config = dict(
    n_layer=8,
    d_model=160,
    n_kv_head=5,
    norm_place='pre',
    positions='rope',
    bias='none',
    extras=['capped logits'],
    init_std_o=0.00645,
    beta1=0.9,
    lr_head=0.00522,
    warmup_steps=0,
    schedule='wsd',
    final_lr_fraction=0.02,
    batch_tokens=8192,
    steps=14625,
)
Each number is 128 + 24 x the weight over its row's rms, rounded and kept within 0 to 255. Layers, rows and columns count from 0. Numbers have three digits each. The size before them is the row's rms in percent of the matrix's.

# q: layer 2 attention query, 320x160, rms 0.163, rows 0-63, columns 80-159
# k: layer 2 attention key, 320x160, rms 0.153, rows 0-63, columns 80-159
# v: layer 2 attention value, 320x160, rms 0.194, rows 0-17, columns 80-159
# o: layer 2 attention output (transposed), 320x160, rms 0.0823, rows 0-16, columns 80-159
q0 107:142138180134136131143113109161143115144147167111129104123157109122196131094105152126151118162140123137128141174090122143139120054142165088111100147079138124112092124101104162143146170134152134159117123165133148125145108176153156131157118145
k0 100:147080139167146093127113144098115089102045153138147170122120112146159128137106137111140117122139150103151113108154135132120135156117169138142153116126120154162126103135080144141097174179114119117121137104148155118130122114132169098115131067
q1 091:136126122119141115145098104134115126096088116150093140095112176143144111126123118111134139124162108140110138152139142124130102140137126087134136138105173132160145096130199087134146095119141113139154142175094141136177115171153138104133127093
k1 113:141137142180129139140149142137126114084113138120142134136149101137159119104124157122129123135136170107185149120092146107132109129121177186092108120135109181112133166131060140126113147174135098167136126131110156126134162143144142161139115158
q2 093:125121112098130134100107100179173133136137144120166190143161105107124143121138114134153149130128125116130083105126112148117131171129069147121117129133146122126080123119131132136120097129133163146102134080105147116087095122125131129082102144
k2 091:092156130152140116124127154144130166118112090109109058091122147136091180139113143131132113109097128142164142138150143139105127180123134120165118116127140120153119132140123112141122156061145181154136111089159147135100121118147132105134128165
q3 097:107157118151124093138164117136112125104126125106112160122171133151182122126150140138094160127172152121088095161114110136193117054107170079131131132125100126116161115126106127157122145164131104141104093154118135127108095140096127153117119114
k3 106:180089115175177070110125134109131132143103122141153174131146125114144103122159071127140109154121141099168126119165129138142144146105140182173088123157129155140149105154129106129115119136087123129137171124143137131147120134171165157144110142
q4 095:121138108107156152088140147119140120124109127141108153124120137105076134138105110162138113125084126161147113099145142135087089144091115137143133141150161112150098094087163145163091100116134117155110180120139147177124156151125133115100102113
k4 103:089165144119115134135155150120159123121125124099096098112151128139119162154120140103089096148063106106093136134110125100120080144137140125126114138124155123161143101150120134138190101093166131142122094132133109147090104114105098127110171145
q5 081:131144129098136102162152081094149113100122137135132194119153106130151091095102117149141177144142148161120108126111130157145151082124125154137117149170111114112111200110103126150120151162110110127140122101147116093111112146112127097136128104
k5 095:168114117128157113131159171105123113147137130169125118120104133139131120094153126101098122120138118138160131113141113124166083156098126170159096093158160117135146115127102109134102147138083142181122154146143150128163057090174157157161091140
q6 090:106119150086137182069141120144140138113149111103141108103119128145101155124106100119130094152081126120138122133097163130097156165126115157144105086125156175119117136122142162125129117112180121122128165131143123151143134124146113131095127081
k6 091:113153143155143121151112136123141145115120101118115093110133171128069161149093154112110121122114114116110160131113124170131083141156118092064136132136122128149154128128154128159130113106151174139140115152145135129099139098107140144116134162
q7 099:158117129133184138117109110144112158110148158125102128135138138116171125135149111125186161142112116126125184119119108087098113115135090133131149122128143101110118166089136141091126108153143143142137120140111059169129117117121115124107144104
k7 088:114163157096151126106155139098069147121137129119148091143133151139093133157132156138134149153100100112156091139112087144138132147119132107110078052112088138144138106121125105138123133103163137134122103140140162144149147110126154120098084068
q8 104:111148090103105068157132163125135137115123095124137116098154159121130127140092128147081109116138136121121136082167157138130121096127191104123138128140103117164154114114121121163124136123112105107092104162125146077127134154159134120141126115
k8 115:145104133131131121124134142152138106145109111155134123164110115149174110102154092120139108103140153115155111133111128147144116148129145147150097123126145130120099135147115103099108106129117102142133178117162131121116105152100116117176095136
q9 104:130110139154115150104113146124092106125128147100109130139105151151105147148069138148161130096135108132133146110137157144121106159131109192103152086121126138135114160121118074088147105112124103123168141140156124121125145098115139132117172111
k9 092:126155159112126125110105119153107149121174129119142096127113128090093129160126153168115156088120070131097103114118165137137092166148155122143137104170120094150125111131139125162149089086155156078073135126080113110144146080120121142106107155
q10 094:079134106111119158159088118158140129111114129138119123144126117117115136121170104124151146087160139133113136114124106162133089123153071137115151142100146097116134137136147081135151118116121179166146118126102172141098106135084150138104116171
k10 094:124144104127144101124103130125123118133148094120116117104152136100137160124143106158124144139116118163131166144135178120175103176126121149163112132155134185123145116153122145183162135112115083120144086104124107114166178089153170134165184189
q11 094:123068150096119113096141147142149117145139148136074131102127092147136130111129156141148119122115094115101100147111130100155130089126110098105121141100113098120090112132148113073109117110101123128107150131117126117109121114107172081107107162
k11 096:182119116142116119158112136103103122107115114105118155095156078154167145122085116148112139109133141172127151105109096135101129091131137137133142101147132144101145137125118154135123160177095136131112128127126122137126097181144106161101140138
q12 093:077139110127147152089146142167143142116104125094104158113095134149094131129087126114113108108133150103167102102116207112108119138099097148109136110110164166153157121136107162163169078129115114124133120130110090156116164136095122140103130096
k12 098:146137118126159129132129116116180116157169135199204109105097119152085152155136153118130134123101098096133126120132116147077136127141141127161136112171155122148105103166141084141136138078137121132153126100134115082157141110119111134125161179
q13 089:088076136100099076089114164118123089150154120093103118148117086125094133112148111109113136124103132116129141170149117141155178146108112149197163123163103120127109135126169148144092132093124121130173116111161154129124129145074149156136141122
k13 096:130135148136137127107099152106089140109129147101092088093144143105111167168114127143098125116091087102116159172115140101145092155150154168109095100104180152130156140110065166147144125150108136102141111127115089122106144112148163161107153116
q14 083:114102104114155094112111194118116111115162165121122117097165124126113110136131110104105130121140105165070115108158090116130118107158118130148121148178108129105096142076149133132095097131135101091108187204178142136131110141098112114109127133
k14 082:157129134095184156125127142117084110132143105135143140088125132132128145112133138164140114117154114147151145109119139137168116118123098140133125109108145157143135137125146147107145099132123121105119095107150082137079134136142186166148100118
q15 096:126082115149183135145127120138110141156164133129113108109169142128125099124118159137112156148140098147134127134125108109161121099108104118123129118160140162117155167138150128084151137145113110155137144148113078157120098127112127083099114165
k15 085:145096119097134095155124134148092099111172117162131147093145125146167146098145155116136176117138134138141072089138093108136144120098120166138165080110135116155118152089104129110112141144106124120168071098127156096132121130111123144119101118
q16 080:131116142104143127071130105119128136166121095101108140107099124165132096149132149122108142104143132149103067146111133113098112122164167155140120133176111157126146100079142139143105072142154102127077178105173090132164134142126119085105131121
k16 083:169099112111135124134129154135133128124156138126184149084099134133152178133130160084124109165134146092149111113178124124105166148118107118136134153115119120163143163147112126107127134116151144145129094132140130155131140118102083144156093139
q17 086:141126117148122113127095113124074123129163097117182111118165124168132120103137139140085117098137121098106040149149131115142140095156196127135134110161120137101142136148135164103153118148109129139129106106128137093072109140169136118135088124
k17 096:158073137129141138134123125128142117109116155140137126160127145134142086102090127098164142122142160136148137143120113172147158102142145131157117155150123177087111134072109135091100116164113092111114185106185111121154120104166107151141144164
q18 094:114075112125160121114104133119126073137163153087104120157106124128108156120177121114135112078131141112114122172090109130131125126091096148145120095177093144120122070172127144151154152107103125127155118090131109136123124119145134160149159124
k18 091:111146118131119112128119132105139162111176092155133112136170126091075121162116128129110134146119115135179142153110130098101101097140152113150166131130165118133144152095095162144133104151150141111152097137182141103093144143131123119112106122
q19 100:117074114127093112179113155126122149113130112117130130094143110123158073125094120126143104106098123142117107113138152119132113106125130106112142131165119124135111143174167126106137124162118125105139109131114131140091125149111156135139132148
k19 104:154127136109114110098146123096134119113133137162158085149109092184134106144139117141140147104125157122155069134088117186132187120155130153185137109126135147094142138116106115125094164155115138095125136088122117117139134168179082127143164129
q20 090:134076117116077125098146126102103136130189113156121131131143134169136120136130084127148154130131147129119156125142111130155145127112112135124105151145085120135124131166091160132150115149114152118110125136145130100147132075139144116155113173
k20 086:140107142104106166107108108137146125117130106111120146136157139077145135124112186171164121104110127116162147135106156125139120095146129098145168088082146104108098129167104131124127133138131151065109118106107103077093115102150096076130161118
q21 094:110131160108106129090153159134109177099180128112125102139130095176118149139094100113075099146147131155147114112149110115092114135124082119139117159129161160195121103124113115124122103125139131112138155135128121141120169114115115142106127142
k21 094:147130153139096143129095135144117148116117139122117108103134123128126148151129135125139138130070080143094140139133147181152108154154132119115144138130131170164127144151149095143129072099120141108075086138086094151074139079120107108109131147
q22 091:123129129132147149094090123098113097155119101122128109112072123138157163163137131107123108079099115153099116131106148123093162147140114120137117122156121143073133115172136112102087188128148119150126155131156126148133129120133130181090138118
k22 092:102104188100128108097127168080194129124156124072133068115129164108138135159106156111111166116137098127132141124176122120092116165136107123103101125128149129173140135086127127116141136146139141088122104158150132155121144118128128104119142132
q23 104:157126141134138150116117168148139094135136167151123124100150148109156106115109115117112178145124110143146156120110080155119117096137143153146123115119122122136085117084133143112158089108120099130115116162127108090125091157081132118135133088
k23 094:153125137129128162142133101093064082113120133106117150150147107131127147109121130145145077123131123099128117157145117084117139140106188149123156087098121108122103121133091122135114106180145130154137151145133138110107140144136206145082120078
q24 090:149116141092133128114114142111120132125129126097127148101158095114142126154104120136131115170133089143111093145117087102162135120144106120116126090097118118101120157107113100093100137136110116085134171146112094148123129125085196124081157141
k24 093:124117141140136143153109110175075106102094171080171121111202134164137158091150173151134146091112090143142080113130149115114136118097150147114125125124101136100146102072129167097118131130128106123146141134133112098151146155138132152115133123
q25 098:071129131096148161130132138107124112098138162102077150069118128128089140092095116091147134130098128170125153129087129142139133136117124131105088126150126118113094125122113116119148088115103145150145179141086109160128148137105130081082134155
k25 102:129146141113114130153122081138124113131122092099099106072158167148069160186124153174154144124128133123065101071095109127124144149105109098113132102137134130145144150168128132139115110102166164130105118136126133089105157120135141156140149120
q26 095:144128096133159148133088123157171137120164105160137097116143096157127160074104135160117136086135109124101120096119146132168152150089128130106130108153120133135156146128112162141159137164077115162124137103095109117128100111106164127148119143
k26 099:186110140168081078137117113088138118117129091149131137092152100112142106152110124109146163107139182095181116125094126153088181096150132154129138104094134129121174141155119131082091158121156156099146134150140112152121111164145114098122130081
q27 106:106165203127083154121089117152108141115084131115163132128105153139134166067115142081140131081146109118131136104131178125068140186127119128107123107133133116157121124090104132144156130134178138128147119138125156136119153114107141141159124075
k27 099:109152154167106119127107107098073136130121162128133094104115162093150155137120167136126173086166117122113122136153131155169165152151160098116129111143150108128124131126142154111118101089158150127128181119128124139148141128148155143087170142
q28 088:126150180090168134097079117127137115154135099122119143115151122108112140110136104151100126085128103142116123087139104108142118148136107121140155082163157149161142070081149154186134110125131116125082163129125129141101122123109123153083120119
k28 082:139158154180111095090104077091123162182119107135138088112156185113112173138128146101095089116138137139141109151148131146092148131138138138085111127136119143158177164139121086115083105116134122156167135171129139174094136150143162135143129149
q29 092:137076159162100129123135108105101125157142145152133128121128069137123088114129139141113124119137117098142101108123120122195154152139115115146137123151108154137138144122127158077126116118142136172167182115105121122117107118136091124109120125
k29 095:117109120115128139139086121159156155159113145104164160138139126123138129134123096111128152152117111166123126104179143151144168094106116117131125166142162158141120193104130169122100129161095105129124149124121134132154109116149167126111110161
q30 100:101144166135127145108141100151081151116116109136147122127165140175103097118089098164103188106165090150154096152128136153157128111136139125100115153141129142117113156123120164133180077098097098166143107153113168131117092121147146115123137142
k30 105:188147125127114076135083138118151103149113122123153143145157120165172130085113118105134113106177154122128140089152170100146108143161121113145116048129133141137135141105123080096145135151103122136110185139144133094133131126138173142124134142
q31 094:130180148105134149144108122117119183121122140158152144172167106129126083143109160165071127147152123134088105124172159168132133123124117113148122146107102161128153159129069159148150133133121113121118102154125115091145093065162111097142132160
k31 091:149143118150156136155129104152115108158117162129163099118143126133102145091100157145160141140112159117163144151132150153141129119124143154090129148125154130140119110090184127091108147131144129121125147139149164106100134128114153091121179081
q32 097:135144148165141138101113134147106126163105110144115139154078161109121162173060159124096144094124138079139122101152111112180121119153150149128121145153098155106128185149057125142138116124134118114130141145172175122111137132130115099113124095
k32 094:152126144140130128154167135107166116164139162155151115156118090173123143128116105131135162129137139165114133140136161162128105130120111143123119118097175110172107095141142119083103154143115127146108114144076119171121134071122128146164118158
q33 087:126146147151122137155137116124094107088099147127146139130111149110153109106122146110109142100114077107163123117136155098124125145132171170120156148150129148150133168126151136157155146147093106146088147147099121144170114117094157112112167085
k33 097:085106092142178160133139138110123165168117162152174150086155126115127100062179148120107151115153128129136126123171075135144148155110115121135114136130158103133140159127108163092111124113167113131196148105107144086130121146117136120145123140
q34 108:135111131103169187139136070121129132118096135113104104166128142082118148120095156105130075128127122126159110125122183096110099153100118123104083152136110159149133131142125160173154112132055113135103161139128089152079128139127099110123122119
k34 110:080139123158134155145155138143157134128157128135142109098143121156077164136131133096153154126119086093129172095159095172107135130078111147113124126134162117097099135156141121131111108115156137134127145108148148138103113059119112130118128084
q35 090:122146156103110143119124168111113142143149112141123155149101097152110095160157156095094174128127132123170152168122103102070101128118132150109101120120142156143127159145125130130152127081152151104106110139102082129183141101157158108135163150
k35 088:116135119167119127166136110113121142129113160105126118110148126114113122128131151150124121113104100145086134148165124110148098151180129085108156118148146124155113160088113118122130105096129099130095169144102155091084122133074115076091125114
q36 094:145176102125115127101094159145169080143172113146137111113081116155128172166095136153130111099124142112136145114093160119130135147134114115110132110129143137116130099132163139137114133099148112121112157132150155140105153100071120156094161100
k36 094:113140182168113125123100164141176134129120105171135106129081117139121143123119111114106134135118117107153087126106141120101127116181132155126133152131131113111150143151104094162112131131144142128156145160167095138093127150145160103132127166
q37 086:116138106176143142127139106179124117161169131181139090105139089119162095137089115156130103114137121100184130125111133160111157146138121098143141113101138156113145122114149171077123132111142093163138145138138150129134102114090129155172182126
k37 098:126116153109081139092103145128166103105146112127094159133087110163169099162121118128099112129135118110149098151144165105086141149166091125123159102110116136131097116154117123152143149175118143124166126139136079167136117132147146106080101088
q38 106:129120155131150091143093080178152143142110112119102126137133098131093108159126128116172095141139104130157143157072105110098091142129130121117140161125172111151107106165137154135159112143103119161131095096139122173109122101157165126129168121
k38 108:131169080146114141116101114131136152110138088151090088059159139144130107127130092082082127129081127091105119105074160110132156145149145113113103099108109139102129123126132099191143123142097131159115094121125194119118180091121103128112094107
q39 107:110087169127087135134112155112146126126151097115125095154125115159122115114096142150122091085162148133129115169157131164110123137156136135162085135111165114169123091106139137113128127143148141142121162102118112147146100147149132093142123115
k39 095:141140112170146136086125153138083108098112144165089123130115131124109132130154122102102191158120190129097141177144107145122154087182115163157098136162110158085134157120111149132158126105104157128151105127148181107129091116136137157105137128
q40 114:094123146136135123104134145112094108128139130141159115138175128161113104130189134109143117111114124183110123161114167136146139150158121111092126145138117141152125120103096127124171136122138147141145182203115089127175156105129125119167133183
k40 106:125122111096148106111154126125121192129140090117093163122144113106121151118110111127098158139132101151112119084131113108157147085105152129156125148142119118113126140146129068149095106129070121126095134126106124094141084138127090128114146110
q41 109:192143139120123152124085096132114151131131135130163132117127153125070142101149111119114159134177162140124120142136110092096109123153113103123136154132165129152161135143122111080142156148167151107109134085115081178085181156119101162115128164
k41 104:147111144159076141116103131128147110126101148107115131167170155143191142135139105132115120130101141129113124150159151112159185159103128127112104113133106143129130140103123098098128069083119120119116103122140140129142153080120079137158191170
q42 084:080133122124192110126152106121095138118100104091109196149139112135128119146131088145100129129123145098140141173119103127157138121086120169186147070148103149120146103115142127124113147163126102134117106105124156100131102139145112171125137085
k42 085:142121115131153131084126110112130105132137175120171151148121168162084115132075147116140106115086059187136132109123149115100118112150105150117120151113125175147098148125141130084119104138106108151130157155091101193120108121108139135114108122
q43 093:162126093119168129159140130115128171073104139081115132091151118157110075124136095112099134176107096150110107125175128118118127078129139122131124137113106099129088137149112143104111143159073124134113096150134091105131122156099173129167096137
k43 096:140115092095177129083105145161107079098104143138155144115112144119151084122107143097168111133133127121140133127093104098124142124110150121137076082148152162144107103131130161094105132126128146102141136094136108087169138112118136104138145097
q44 110:126120086124137132150168145134119144099180112141136131124151139074158134143125116122132115202148173154115103126132095133160094110120098112111103094116142143099163168158105139134138127115170155100114090153132147096081155125184087164120097200
k44 100:143102152125141136133148151156139140099130147128127147164128117148134078113154141162158122155098133159158097125126144133156138082104096133144189159137111109085110096147154107148097133119093089120130113092114108165141145140085115122130107109
q45 096:116142171127099110125131190119107135130117165155136087134093158115084112140110097072072154104160123134097133142133101138124092137140144136178103163159089116130139129099089088110131075115132163173105118123137175099116141077074137075104122099
k45 099:141133112129113135117122150124124084119189141099132129102129146131179128101115065159130114131152117162135107124144152137172130134152126123128148084117154144164136201176123122111163104119129126144140128148121159149123123092147127148125121168
q46 107:134117119126117133124117118178111133131140101140139101120103122197104175123158117102103108100118120133136110107100122134120162157148130121171127147121138113110101080111105165176113148132125097182131139144171149189147132125138124144128115116
k46 092:173118130103156131148107124081152122124143093126116093096132117099175132120089158084134151099147098135158151110173150125104108088134108123114162178105129192173127111111138153116141143147153130091098095131146093111098132092152124101166120145
q47 107:176103134174085102144165182178118141134127096146121105087099080081088113115139124114094139151133124105189115138132155126110170135164113125130120143088150114112155149122110111118163131093143098157171112093117136118111133109137139138134126095
k47 108:149137162115155109091131123066112129148153121089115161171103131151174089123124082123096151097122130152113118089153130126106115148156113141112137141143101108136126143121125090165166128150121150126103141120126147124153159107142128108104083136
q48 108:169117148127130161108135127079149126110132149121115178114131139149167118152126170108143121116160173107126083133135121144187087144100165139110117160072069111108108132123136121111154135097107146119119092128127111129091149115128121115114081123
k48 103:108084135108091138099138113124169130148134177065147114107133114128109115145138154164182113160147129085114163110151139107132161143086132169147119076147137120134172118174107169113156142164139185118078142157145136119107107137140132086142172144
q49 096:102128145123118089116132152151110116121156133120100166111138126166135121146156154130167096136177142153113127128115115181121087162125141148163147110132137088170125064103135119115109128140161149187101114128152157132124135100207093187117114125
k49 099:124117109102139162103097093141116152131118145129117131087084150123128115111120113108131126158101088125152113129122117101170151102140112128124133177147106143116095134136176133175142139126107122136052112107110150139109120155115113119140074138
q50 121:138132121129108104119140146156116107144114094120133091133111131164108179112087154194151101101111093118124136101144168147183157160108151132152143118140112137146130142114158144126086117142153114169123118149144119144160134113156134081110095158
k50 093:108119124142087147178101098172160119154114098119126134137124143133138132149136107100123089116172148113117148148134130100114097114174126118135122112101133128093151168125120154096170150111111117101152145126137121114139058173130136132125116077
q51 110:097108139116131111126152137123128115116090142131116120129113171171097101130114139123155116080106151132105144147159175144075131134170174134105156156142111101114083112150123081111135169113104116195111169132106165148132152160080155112145115120
k51 104:142153100098151121107130133131118124127150131092130137119106130172177137135144115099125124103153076136131125129119082129106107168165107143125134095131142117130112145108161104087101125172159189126094116136138108111118113151195082140132155155
q52 116:136160141151142108157098174105134110137140150096154154155119101144137165095117137167092119103155128118097091192167143165138118125129139134131088109141098151122131140166100118146145113126137149152147136130137120145147130096110155152149114193
k52 102:121094105151114099118115144133144168096142087154147127111103116141099117155135084121179135126148124145167116144151126094133127091145096140140112154116140162095123135127091111122100158109095134111104139150131094145094133193153094094166141145
q53 107:102121134108125181131108147109148148147151103128140164157146132098130146117105104147073129086154108142138145140118100162120090120119093106137126106090117122149135123098057154155166080113119170129121163133140139102107086139110153116136100098
k53 097:143138177144102076151143118145098075139135155167167101093116130143140124163159116137160148144141134137169127143094147174099104116125140138104121118105128152132122124128119129102106159110105113168121164179081132170159129116111144146125129130
q54 108:100136128107102123126154109114109133149121124094134160149117089136141100140146106115116141094138158105134127166097110117123128106133132160117115091174130123115149128169147144096121148128150123118119121076113123135146151130110109180123179097
k54 091:138112120131128151137114152116155102125052165131128127140130107132086158128088160097109139104099076134124116160120119159154173126123118085128127153110127081128126121060139127098125127137152134110085130159093113134123173147136150141117114117
q55 098:106110165161124118109134154133121173089134087093166137162117144132095140139164142123120121080147125083121162131100132106150126131123128160116178144123103110154114105129139197168158098099095103138143140123109151139105136108113137141135132143
k55 098:097142112126123105113074135158110164161138161137124142085132075189141130137143137107096180094117134122154149148108114151139117104130142080135102152070154155128178120101123128139172149115086099130107140171064146122142162112108132146152147145
q56 108:120150130115145105158150157090122129110083110151113136098089096115150136099099113173093132116157129128146109127136113139189122150115117154134069113126130110095168129105137099149086144119085108111137098090133182095098151126128145162098126142
k56 101:140130128134124151115111124135152089150124127079128132115131113133112187098119136134155133115123133151109152143182143125105112132115107158133127129143122134102135120141117159127181133128126099152151123161154093147142137115143185132141112120
q57 111:144126145144113127128122125130177141117085093130159154110151116154124161065118129152172119095139146118135117110138096093134134145155096122119124106069171135094151160121141104146159169148185128108130120125118149142102094123167156115108079136
k57 093:144148143175160103137105103105111158160120112111148151137099181085157109144152153121115137105165124195129137090112166143125126110158112142130115110150120126129140112117146117126156117088067145145131127117143133151160119163148154129150139165
q58 100:125147146078143107137146115136128134121111125135164144141099137145119095136165121122143146125078123089125120140141124147119195137145125132134152166146165151109169128140151110134129188133181075157123127140100102121102114118147098152117127146
k58 085:123159116112138112105108119119161148127085118118128125121137136071149128152157178103115063152120123120155129125121144110145115158142124106119130124120121125183121121113144133132086171115095128095157122100145113079116179123142141115119134130
q59 105:113175084096181170127136135100127090138153147147098162107151131101066105110100138189149124143123167186098097140132101168118119111139116095115108105129162140136149115084141136144127146121143084120110168144111138122135121134130082130134151163
k59 101:162138108122075098107108129134129144127145106110089142107103130124123130169123136125084105130137144114102106091073170075151153107148092154131120097164116091124124105126110124135134143135105125144144091123168105183135102145100141122125131132
q60 102:148156144114121094117124127166108078137115113125120113104100135163128183126103132172164104134114120095145123130127121181119133130148124165136128103183120101131090125099105143117074128133117120162160130123148147136136130161174121154124147111
k60 096:139095139130139187146113147148103146109102081107133082133155109175142176140146144106150154126124125099131098127146131086171108163106163110141095136098119132089113106084103142147131102117150132120109137136157126088147149109092127136133100134
q61 097:149179150116113101107132112065132119135114104133098117118114080115172103116113139145128115107119159163095130143134168151120098141080159103139118082137108132103146126123139162141114127127129103131153143159133112114142164093122158153136091146
k61 099:112126147139146115118151135148139153147108187120171131123120130123154094114151130133104111182126120117169114142147089100098148110170099124101138184151152134122169159126108100097136112149146150104115154136161129145138112219116095101105116062
q62 103:161154098152175134154178120126143138076138112162120144138170115137113147111133157165112127157120114053121157105114084102109149069119129121156135122119109115100138136143154146099118184116151105111159098103109118137145074093146095113164130119
k62 106:132139125135124128124130145143123150146114085134091155121091111137108100151113137116126114127100139158115128152038125145130128151135171103113105117098130121107132089115112156142162107120135109151149110140144151128103114127124119071134142118
q63 102:124158133119129135089119159094167146128139157175145146133125171111126111131104141158125133121109158101127137128144103152090140140152111144117159133171142156127154148100118095097113094117077147080100116099075106093074168137141141089140113116
k63 099:118120132175083120156164099177135115103160131129131141126096123164125136128128151143169115116149108105127150134126107137136105140115150105161113136103182127114111133147127115172084127105128128144154199171147136116130120102114097146142145182
v0 109:138080162105099113183134162124094132110118118115077144130110151148131140106090118074109130141148147147137145159161136088092104137176132141111119085117146160076141127142150105148085094129127122110100116131105120133131168116121141128122132124
o0 105:112119128132113181076148121128165129128183128077123126135133129102113062117173135109119098141147136131111150083156132130096098083113162107125093157147120163116146118115075129143130177118114139123158135120135134143097137152086106171144111108
v1 112:116125119109110117155114172134188121110139119144112108166134112152142080120100133142133160132154140158119135115150170117148126122151168144119137124128080140132153122148121147131123143120157153107114206123134115145114104106110127126120165136
o1 118:129118173137161114176085085126077155151136116080169136089105120117118135097161128124087149161125140156133083150145056158130105101111106155111135089152149166151137143146137122138120139131097144127154133159147129128134134145134141136129141123
v2 110:161122126121113134169149146115114161114189123154117146097090133129092084140124131105136159106151101116094088120108141153119141159098171115096120095115123113152086116145096129142113127101168101135171125106136078130114111103113144142130163178
o2 112:123111125114112128150102098135123145140127119129093137108126091100134127148155119107124124152188130188082120135138146103125072128159102147061117165128127138135130156185124164152090129132149128162096083146114109120135171164129119117117071145
v3 103:146109161113111088139095151116107118079113149155123141110097087159110137171136106105111100100090095159129153135115106124096103174176088125137118164130146143080139137121079151125137145133145103153107129112131168118070112087123133144092147152
o3 109:158111152091094108143106129083099124156137129121140124109096076125119114147161150096135155170148145126115116134153115105142145126141111144105119067147127096115142137084132151115134126122118104111161098130170077166123106113118105138105161146
v4 098:155129126147167142108149123087125113121146123151118137131166154116151103116121139130098139134147141132150155092153147129142126073111136165152130149085114157128139143088094114135121175154128196112121144121154111186176158125117096152130120100
o4 107:110106148162117133095141112116129177071137124087116101123109099130095139128098122115112133135089162119092121112127157069178133119120146137134097119119140144133121109148134098124109137118117125104104086076124135141084153144131144089157135146
v5 103:166144096139131136166111141109170146120113122126090089124154120112085132055139102115145149105144145111109109155158106114127136131121169152135155089132111186170154107152122138126140115140129139115088077123101134148160127106138178125123127147
o5 106:088178134127118138131127124127126087134142119074130146111153122150134133103085128129092149126147131114104160139135102153127098146140127106137122128138123181130161122126159137156150119080145110154142142139132130133162157100124080138178124095
v6 100:158112130093151119123115119134142127154176145158111102178147153103102133093165162151106110139147145123163117140118133120150131140093154143128152114118169146122123120138166121109119121113088071100099129118148127116132151121124098142151127128
o6 096:130126090120110077098139117146140168175101155105143098154120082079146128094109147153085140075142093113122152184114166140112137115115158130129129132067148157118154094150131114108125109113082090123147139111155122115105113098122130107133174094
v7 107:101149134126115128097162111125135173178130091108135119149167111139129115158133132142136155166159126122170121131127120121140162107099158121081132115112134122134132124102117102180083102153157098090165116112130109126158147122110115118140138120
o7 114:107093144125161078156121146093104111112102170180150108101119209081116139129103098146138099158069102092144126077100153132148134113124162113104109127156119133136091117113131108137128110127099147139130137108145102111052108109146123122131095117
v8 104:134096155097150153155100129115116108136137140144108121130127167152123151163113116110142135143162148185127124134133103127088128144159100158107102143122133125115136136120141166126098070134126091120132108180118168090118124125166125126105118137
o8 101:142129093132097139142151155107167139132140155160120126118164110122130094156134109091121142164172151114130147128163148151125129074132145110136167207176150095159091128138078106116154116079135096096195111132147132098131161123109097154130128077
v9 115:124118131143118132141161125147130169087106095144129117155154144106118160143149146162141123164106123135114119112133114116138126094071133176109099109135110124169119111128112091127128139078128079139094121135108131130135134159121149113158162127
o9 117:117119148104132106105098141190114126151124134072141081128123151147129112171176118115100111093104132120155140120099094110175098128125112154119137140077100156136106129123143135122209097139113113140052131118105168139123117111126152142085116128
v10 108:105109090136134118127106092108142148133078119129120146086107087117114142156136118118141126117110124138132127095091136141140166110150106127105152120151152090157136115072083100100161129144129159114094122135122130111112151126127113116084113104
o10 109:117114129095176143128153169089113117144143156151106101108118135137111131141103112140121120171122116098104117132120119115123147138135116172178091126140161112083120174082112134107129124094100123141150116165144135137124095143160126081130136138
v11 110:142120148149088115148113120071100135119135123090112148103145124125154109119126127106121110133147093137137119096127175117112077201136143097151132109115122149105127123171137112189139172111152082132133173099150100161149131114107129113129159133
o11 109:126110106128117141115103162152104115118108128135132110104094118147097144109139174126117129181158115167118160166140112163125127124146174158103105118141138152128123103132120152112090179153112112175142126121163108135112137141072163139106159157
v12 098:155131087126123156152117150120174170148100123128065157171142128150119148192121137133142121130142136131135161129135145138132131102111125148090158138152160117204112140117142142100129123105089164140155128135131122150113142115142068131131171114
o12 099:137167136118159132182150153118161183133146156113129091142124123097123134080170100116084138128117132142129121116116161125104097148141123167137123145131171116091138133181135122147143149120134128139161113137126113123119135126158174134140132125
v13 101:150085143117132100126155115145112136152175170127079148130118117113144138083149132148104150102116114128122140121093132164146127117104099145129140145078121118168109139126132127147109134071106114167114086105115138155112121124134132111137160125
o13 104:159129117190131103109092116133107161131122113085140108163095080142159126110165112105159105095107083140148132146101126113116080118131149151124119113165121141130159138133100165162125114144129139084091106104155151133117164110104120106156117153
v14 108:136096125112095124146113083101151077140144141118129178127119100093139130092130135137157120131166144099113137097161132143097137149170127120160142125140155141101133117148143155131166094175173117140132154129152162098167117109169107121090123154
o14 114:162159083069161154149118101095138107103129135129141136137130164145119107090163141154118155155186166108103191161122095168115124120123148138158160101120127118134144145146098099151104087088124164106156152137119122121117119160093116136123134128
v15 104:143101121116140111143121092165104165141133144133099133103123139108078113137144094142099155094178101086137165222125088126124159170113134137102156134146113107101088131105102116164123121085122106110109125118100135122120143109122142181085135150
o15 104:121109113071109162119117144076098142158147114118101109168122084082132133130161113159141130154148084142111115104131106133157108125103147098100145151179146108135139106139132136125111129099095153145116097084143130152118109111176105128108106110
v16 107:135128123121141109098111132136123093089147172128179128151061119084152142068144143156111106115132090144117095106123148147110119112150118131132080100107147143083113106126123151127078122142147092161163142121118112118082108113090117158142151166
o16 109:163131095133146111132098126132171123155127147128128145132075122143185059187125148171148099128124113105108121161132126136124110128119123117099129122105115132103112137171129108095065115148138133121106139141130115133141102147091088107152112143
v17 106:128115126154106135156095105103113155082119127124105150103136118161111133173115141167164122138118140171138152086099153113129119164129100158092106083141094114099118096127092128117129127110157095129104106186120147140125117128146115124101152123